Weights of a small GPT-style language model, trained from scratch on English Wikipedia: vocabulary 4096.
Each number is 500 + 40 x the weight over its row's rms, rounded and kept within 0 to 999. Layers, rows and columns count from 0. Numbers have three digits each. The size before them is the row's rms in percent of the matrix's.

# layer 11 MLP down (transposed), 1536x384, rms 0.191, rows 812-837, columns 256-383
097:483464508497502450523510457505564486483540471514531389476518470533504529479558453461430461472456454466587541489460477527432509481552505479507444478477497446555436508476482503418556522554418481515530432519512494493494459475442495495443504472506541507554514452478475495462526522490510485529473447417553491547441440522502544514436488518466536480448506513425516468537533492505457487474486
103:436474517476480583535504514507498521422584497528464550484445455467492484457559512530467395500470490505489447477496437511446482435518517468504484511522528573513521467507512527512467505486472472463473527517448413469494536481474548540492477480536453487465457504543464502442517543481508565549550526559533524449508461498475514460451473486530570492522516419494442490517457521475546441496557
105:426415530578535531477527541522565510509580526535537511498461489497472545506485484472492427533505402505521504528506483552533498493538477507511469559492465513443519530478461509449530558452488533484560511559580540442495565561467487436511515557429496452480514544479521518428503535498474526519476558607484500454462604538499454536460509509457458435510479526528455550474531476488565484488519
096:483540573432460435439438472421477487519457464501381507515477572517467521479445496478470443440503515547530443413435561465525541485555518482479496471524408581513475405474520493513484619477483504512574552468409452503492427470414471514445480440548491505505521511537496559534510507523439481538483506493539458518445543537533499510486533545512416447505485497493523514508455477513476503524488
097:514504492499472496535601475481493518426451502520505498476502482437479460457529455482469450509549486520500454489498485549476518420470527479487517472409566471457421493436534492491455461497535508473506489464503520544440570558574523509485471503487466510513464456507492477467459462513479479469498543522491455528467480434505448563497457478487559436547512527410372477579508557493449442457557
092:532505596492534512561560553530486485471561458556472500397465463523516558509509542488500473540508507494465529486540543596476469435507513459463496473465495493420561506486502491579464502513491438537526469493545492558469508504447498605502512500488442453439433557527478473486476515459535561527541574531558555514520486499467425508528516487507484487476409512524467452549452524456499482560492
096:480467506517484495492555431519468546496458546410560423452508509531497510471485536460519485490529488567560465455504459529466476460530536491467482443514478472451526541553502514520518474467431460526411552488519505503508519527463511496509489557438504479502592557529503420464515435474465419518483564410471493515528483486505465489510488534460531471474491486551537563553490540545447463519435
107:506567463514490520527484523474427512501476520508515557551493514506482392539584580553508407470530543443563509493499528442475541472424525527532520512500470516492481451505481536479461492477513490514594486501517463511420448499483562506485516547475521488478533420476540476519500455429527502467408488445559440540516427506502532514473495506472489393496454463567612534465437510528497452499568
097:497578524455456463491478526525469553501503480433455504427486469467509524430515490518519519520473587542519536480469529468553439444526496530505524436526523521556479497446549433426493517550426553494519552583506507468577514511549510491496479583425488536512508405560491507496482500625486511498540542567515470478560495501498448529517547503591429543587472412585501492478471505509476561508477
088:500430513534541410505476495504481482523507477489527549433486495440540467499527541482500531512521544454495465524492490447468513502479511446511527458445424505504566461473548513420503566440484495485529512489507471566459466529505554497505519503510535538498479466560575470531526468475475516491494460451427468485515506484493457566504436540529473493508579503442509492595483447455490543378532
094:528480489569437503543446532532527466498547494554558497516566526479586548521416447545526540575459445453536466499551517481507472434418541529448503520517502476468430457525485470475400521545490521453536474494552520551560467431524471542543533491498496595474524518493512466539485514473548565497489554538491454454448529420476463522546568451464450489506498452525499508521484500504533467439485
105:466456369535492532458485516528571491523462440437438526481414486518510538509522451486511488452473490625504530491510497494533489545481534575466471538466534465606468489488437522468454487497424503505516516501485489510498484485535529508527472480528505513517462535513457479422450491505518484504513546522466433490494468449510473534542449511537493445471394532552515474571598487443506454442521
100:488472523498540508511498479532506462569453522488492491522523552481536431433468503455511507466516491491427519412543445521525593493477502515554579576504462444462506508458440573469445503492529565478501468504472527505492489490554538510525471473464533383528480530528474489517461580568481463442534532482569543495475493508512508526484521422471525428524521434446518498452418551543462504537519
098:511495444508445447548499494517454468535511561468472483493525488449493503508480493467500503513561582476591464445487480498500441423540482545466528500489519511512432565421523434499558543459501562493494466604483500505552495530464493540515454514497458490556476467477528528524403489470499473549489470567570563509430500513556476482546503410512520529521469364488472522515403525461529432547454
097:498536471563495542468497467521422462508436555518491520496469485445487489585432479529496476495468483475521505428569499499467448602502525457562510501575486500509443463558439590472500494502570491471497491484531435475548489484520514490497514476511560534470483568540492533571478516515524517549483527530444492399525427537519518520476471540440450503468446495476513556532479494510519549493475
100:484488473462479472545544487437538512458482495472571481503476465466482434475448490485543477482542486492528455543490524421469498503479495422492448486487499497478466473437537415447453519547507569483479491431484553522601490478398554574511559503512525473516529558536532460512552608467594517469480474549489499551502520484447487483464503488490478533431549517491538469488536511519434485435394
109:502570549541488487435565553523476462480505531515471595495503508489444520509484533542468501462462461480499564574490450464526594552483447443562472437466484485466539541491526532483523509543449418468509486562505535498536471483440609455495508541522497485532468474518536536516524563510468550496583508497528514446523427502524529480446482505534582510564550440424490469503449519508516467562481
106:495440523528552451482497521444436531446485574440545486503446488472465457500445453498502469403525485554486458473520472450489524528408553503512499485549455540466494499500476490530540528518531527486437422471545480444507487524550441451468474473462491492427481439516555499501482501470460464476493546492443373527449552444540468550542531527469506427485533497520523465473473459464534400469569
110:420486489443545508555479510530543534503461543498521547466531474456532522462437420515476487473570523571495516436479493532429474513510466484529488552497462511406461495495494471490455470544441473414518518463452482487551529535508390512515488442485504446462534519488495555512539505383417463540487516431407469498496565531529508489460405504446530524527549455563541479569544505498467515462553
100:462495422532372549417529588479542462620504479505551437534478497566500533546509484521459564480519540450528539448491536531513532448449494514504473587464551487502504554531546530444510527518518537481495514543559523498496490392461515495517540480496515552457483486516452514537434538554501491507508524541496571443527432471497611432528488499413490546537513511447495485447523479489522517476448
090:445477519525520468482483510583505452563437527516529587446406525493448498474522468541475457525441453554509416491431568520480408468575557473532524528512460411485459488533462556474535469538557502578444503434541503494473538511571560460492524548459541472576521471536500475504497539368455437443434533451471466481479587497469519559556521458470467474404448555480535503497492487523458480470551
105:521467524498517574527521501454420480562408510497529515495407428454517505519503464490428525472574459527476462521488514488464534583512472535550448502527547528565539495593515457479484505481521551435433497446520503434533561557447551504459531464546505490357481437469526438528511485544501510478526522446494485487474498490510580554548519369519514473524576449491492566463509523484542510556554
107:468500465454503523494472453474443495553434454470524480528471488481457509444522468582488496423483437479497502541493479421569484525476475477425511510538603464515537479500434439497476450519511527468455428529535504489457499492541488581512543524483521464496422494437525473479482474505508458468518519504545561469453478451588540488431501494458464462522530550434511465435423493439468525482558
100:546475472578502421503511469545504529501520555474458453518477434541440424483530529536492498593503521472488490463451450468540616455534524468518510437494461485503508533473562501467447509509435548500473515492556489543466560460455509505472490583454493431453500467466468415481472438485469499516586532484482489530485520457527529555474452477438499497531501458494460410513527455509517504473488
090:509510497513426460453511451498500567466522493486470428535518538511484384498478538471490524469514534425481522459488498496544525504542552503490557540508414450562468459533486532487487522482425464511522509468455386521426476510517505508382459480490464466433464491495447478534453522489457491583550436524433464436508475494455405549455503489469526499568571458510498496542513535477447487510510
100:514581506575499473466571427535473523505493506456549477485483562481479455480459496477420550495524453527480519490537505504484457533494516473524526554540490463522413498402405492448471563539514492498424489458513531531476538469535477468472509458481490533444473478505467485461577471406460544577557527432502551491480544474465458483491454445537516499598479533487503495397545567540427545538494
# layer 11 MLP up, 1536x384, rms 0.17, rows 813-837, columns 256-383
112:493447502536466399532573467517493418548446534522505469442512562444507550456450482481467437585541535582485544495581497472477512552540562498499433533488467553528555513519539514494485506545542487569512426513531526502504518549557559496479456534506567516544555529560510444561490512505555497447432444405588472486521509536528524495487498500440455534577512472512556466534431496505469522550456
106:508470523465547493515478480519503455457518457454466530471464477524462527490472544502489556509435458573479514509548476473518535493529473435554469553539510402469508510516550556444590469554500487420557478524507582473513580523474467554549541580482458441421479451476480528414491434523515533479494591558574514518452484476530537503498510528515555546639444562536479444445492531491517466461492
105:588513467475485564422506485494429563536472467539510491479487486547478543560520438522506508512535496505433525516525458531491517481411488464553544410504472584493471503604458591455503509496536470499517451578506516467528538454535434458495506523493471434470479479522501551466456414453461432467466435520508558465533460453460498597454497544545542579502538486507551532536476480475548496542499
103:522550515522520444424433483480466528511492424486534515416511433461503521537466559516532528431556534487515440534497531559570434544528531498504454535515496517508487453579591523565546432426472561487465544494454430483507490490481502485541517472506605451502488509536509476470551459499499491560490530484479426545498467534569495569492483581480561546495519469543512476524447528429560501599545
090:493556497440579484495499466427510566527476450531527546464554503471484526520507510477436519453476491467517485430515474455499502506540456530551443537538519495482472534552425523477532509530565565392484532465446466540456529445500472488448511527528528452533499450524479533529531510455392537489507525389535463540445510495510485499500503598462534541559454420495499515466482528433528523498463
084:496567489486478598557445476520494510472507456452456479528521459405500529437575484487470531540531508489428508487445474502523486466514445506523424573470467520477498509524469528569492535474493464499489398512503517491451549552475453437491529600435528498479520558489556510545494515454502466467484495437525485485582559500529557475517524527440469460518478546499453502539522496416520522507557
098:488496516464462492514504482554501494496530465463486498514546546472450596513516413497536570535441503479540479570506426563486547482476437601476498443458545546544532458474442537502473430504451496471531509500465454447481498480485522474473537479512481548474464560531606538609536509512440508538486500472488494436465502520553516428533498523492473521486491494539502452484489485524496418484499
099:465518495487526473522524415485554513557547538494501522573492527516492451527465539475554571438537447493495534536492461465474486473549476531501522536531569490518468427583468494543487535418492496517582559514504484467425504404590524515491487543447463529548482473455435491540507550504430477438522512501469526423480539457574516494501499534487446532469547497506504576492505505430565545455538
097:484512548521424530429480471522543561517516506500553536488562573550433523459451440520474459552527439456534466494438584524508528518534538470457522515499496477540564464455497491512457447486569517499478486430461560516420613435503505541519508486537467492469460539487493461428492460564504482484440494487553508541485494576493577446488517527495541440494512464497497499440535533482547485522411
097:486456542447533507514558482500478479513480444503475508496454527522496541521510503456509518565501484526555507488497431469528526514516567536504487489529445505543483446450464522555511537537501477524589524452497605503528553502526504402517404515524568478395523515477486554491509527544508503517448493511468486487584531471438575378513522558507476496472460561506508483569443482526484457544457
111:543504420537468529503464448486498459515527494496452568416442486509455540531474435463528474434498471546532493493470478493544531500452515506474532487567490482573528510417546545436532483475460466541489565492522535444466587454484515566532509433530568500540570529478445482513530548569498419547450519481390509530514500516497463477497473501546470526506551559462499490443520444445466359565481
098:495463526493505483510463443551542526397541445569536531540508475481473548471566484486514532468487497452475446445553411502504519443550531510496510504501444475481477466529458518464452511510471541408563548492496521512495535481539542473490423534539519495522425504500447491436459518484494517528551535389522471486472471470531538503485553509482550545491523520505574478550455513541491434597482
101:531480485536472445473500541491428486532437552592546490527471467510415528511430461461479500469494516483475446460483482504483479527403522514442525547431461473571496516433449436555541519530488609515586468490445495457487481515527492552462531498492476469546536528559494530544473480501527507562440427468439504564523504553553452571544434545423518460472460529516512565425470534531491463482545
099:483563536529569544519519501533459493540482485465497453473527483526505459449494519432435461477457481530560505470428484404493469490441526543530421502508549426488505500434524498563514446541506484472550475510517516455483583567469467514450471548551581481533476462495565471517498538603443450543458588547500510484538509524430495472487515533442467488466552515490432534554503484491475535499527
106:490531569419486472420552503473530478484428547523505484503521522538527537472455535485488512484497487498451482557485379528527473415490527489489471490479480569515522485488524498459501483562456590392458456500440484535554531558514483487474565431458519439600530509540511573472531532462456509477474529544533485520501542519498458506523481523467523463444500501391540490482440434503549497489451
103:498534453535420516447596535510470495502504499486469476575586530528497479577568557560539491550485468530516514444506457516514534508484566445534460487415548488472493469490490482468559509586514465413569545498428496516526484510530539478449540570442493505475438414579514597431444539580446505445488510529448519510513508542504477509521514477556520582550562496509508515494500567490490491570507
103:476530529552528542520524525576513497530490569491431454490492463445502552537500483457525446562457505540594468498471516509479479476422502525483502461465450508550504552525497478473507452498528463523498482495493383525461533525511469405490497554577454432520420508557435495481496490470532544525550465505498488495499586498530480507428490559503512505460503545499584512524460471543585512479504
111:445520535451504563515458532494458491467523531490501417430463514445502493477422436504489486467486471458382532488465513489474502519474539497503528539518429529465530466469519518463454472476543471557570558467526518502503532543481501446487551540456502431447549520504456526435542547501504513490536554527477562523503512494565541585447455538526496450489514549511533438481503552505494523456526
096:577588522471560456504462469493467526458438493564473487468489502473518481518512529513414472521526533551538514497515453443523552522511555496512519447493512524463508527548529481528462498518569474497514508600501486511492547519471510444449499464491518512544522484475479507428473441476451403499506437524513576453491486483520496523485432487460531442546508512510466521479479572513457568528488
082:532585496502434484502557437474445571475516528464448449542475472461477519549516515464450463493484506468492540472502531527510544473506485475496494514449488495500471553540538481535507540445518552562486549520596526467578486478454517492447496453543531513449477459510543516514532525514540540480440502485591583546608505510458473439507543487465452554442505572425538454520512501481547489588480
102:525493455519480515554475531463447521509495506518496469506524527542506452486475565480528557450504531503502541527561508520498493491603467490475514490498530493484498444575536544460525489475588458455507511563488455548574486522556477414485449454494530537465478429542532498547483529534501426485529514492477491447465485501496472475483524508519499498452512454439569458525432513513497474478493
105:470494486484447516489496524510490473446618527480423558564490457509469476554519545478540524456587465521479395465544530549466559538454438521524482482460515551519500564481493448517538503499493475494451498518478479463506510576492474460472508487582534509507531497548499545461484412566462546444540451454475562504514543546530486548471484434532411433502511530514532537451521513496453504502445
103:542422491488502534506485484452544527487485485461445465534552514540429493465518485478515495468465549549478489522489475485567525492534534556490528531603421497521485453515547476450542498505430454505561529508544532580541487424477482465506451568542505492521466497560522552485501498521450490516474525460451530516536555469509480528541512534529532471477517522527537481466548580454483465568449
106:516463476532524516522485534464515481507533470479492504569452543524450562509556511544494490516561522516616530517466512463473581496440463489512453476522564513454506470417442526463518402535526514545469472534497590522513462520458419465506442532463451522509436437503469504553457582470510569502405504509568512457421482517528546538505458470490556498452476454542496465436527566519555514458559
099:573555479401509524486495491515493496447466538486509494549512506474502478499498450434491523548460475449552497476501482554486520468489476490511496488573498544490544481531456469558523550568465431524534504499517566440529382508454452435544529531542485505411512539509594470578525470500427508534510483542457455467512432492557535434408508537520491448498456485474609492504554500525549587438456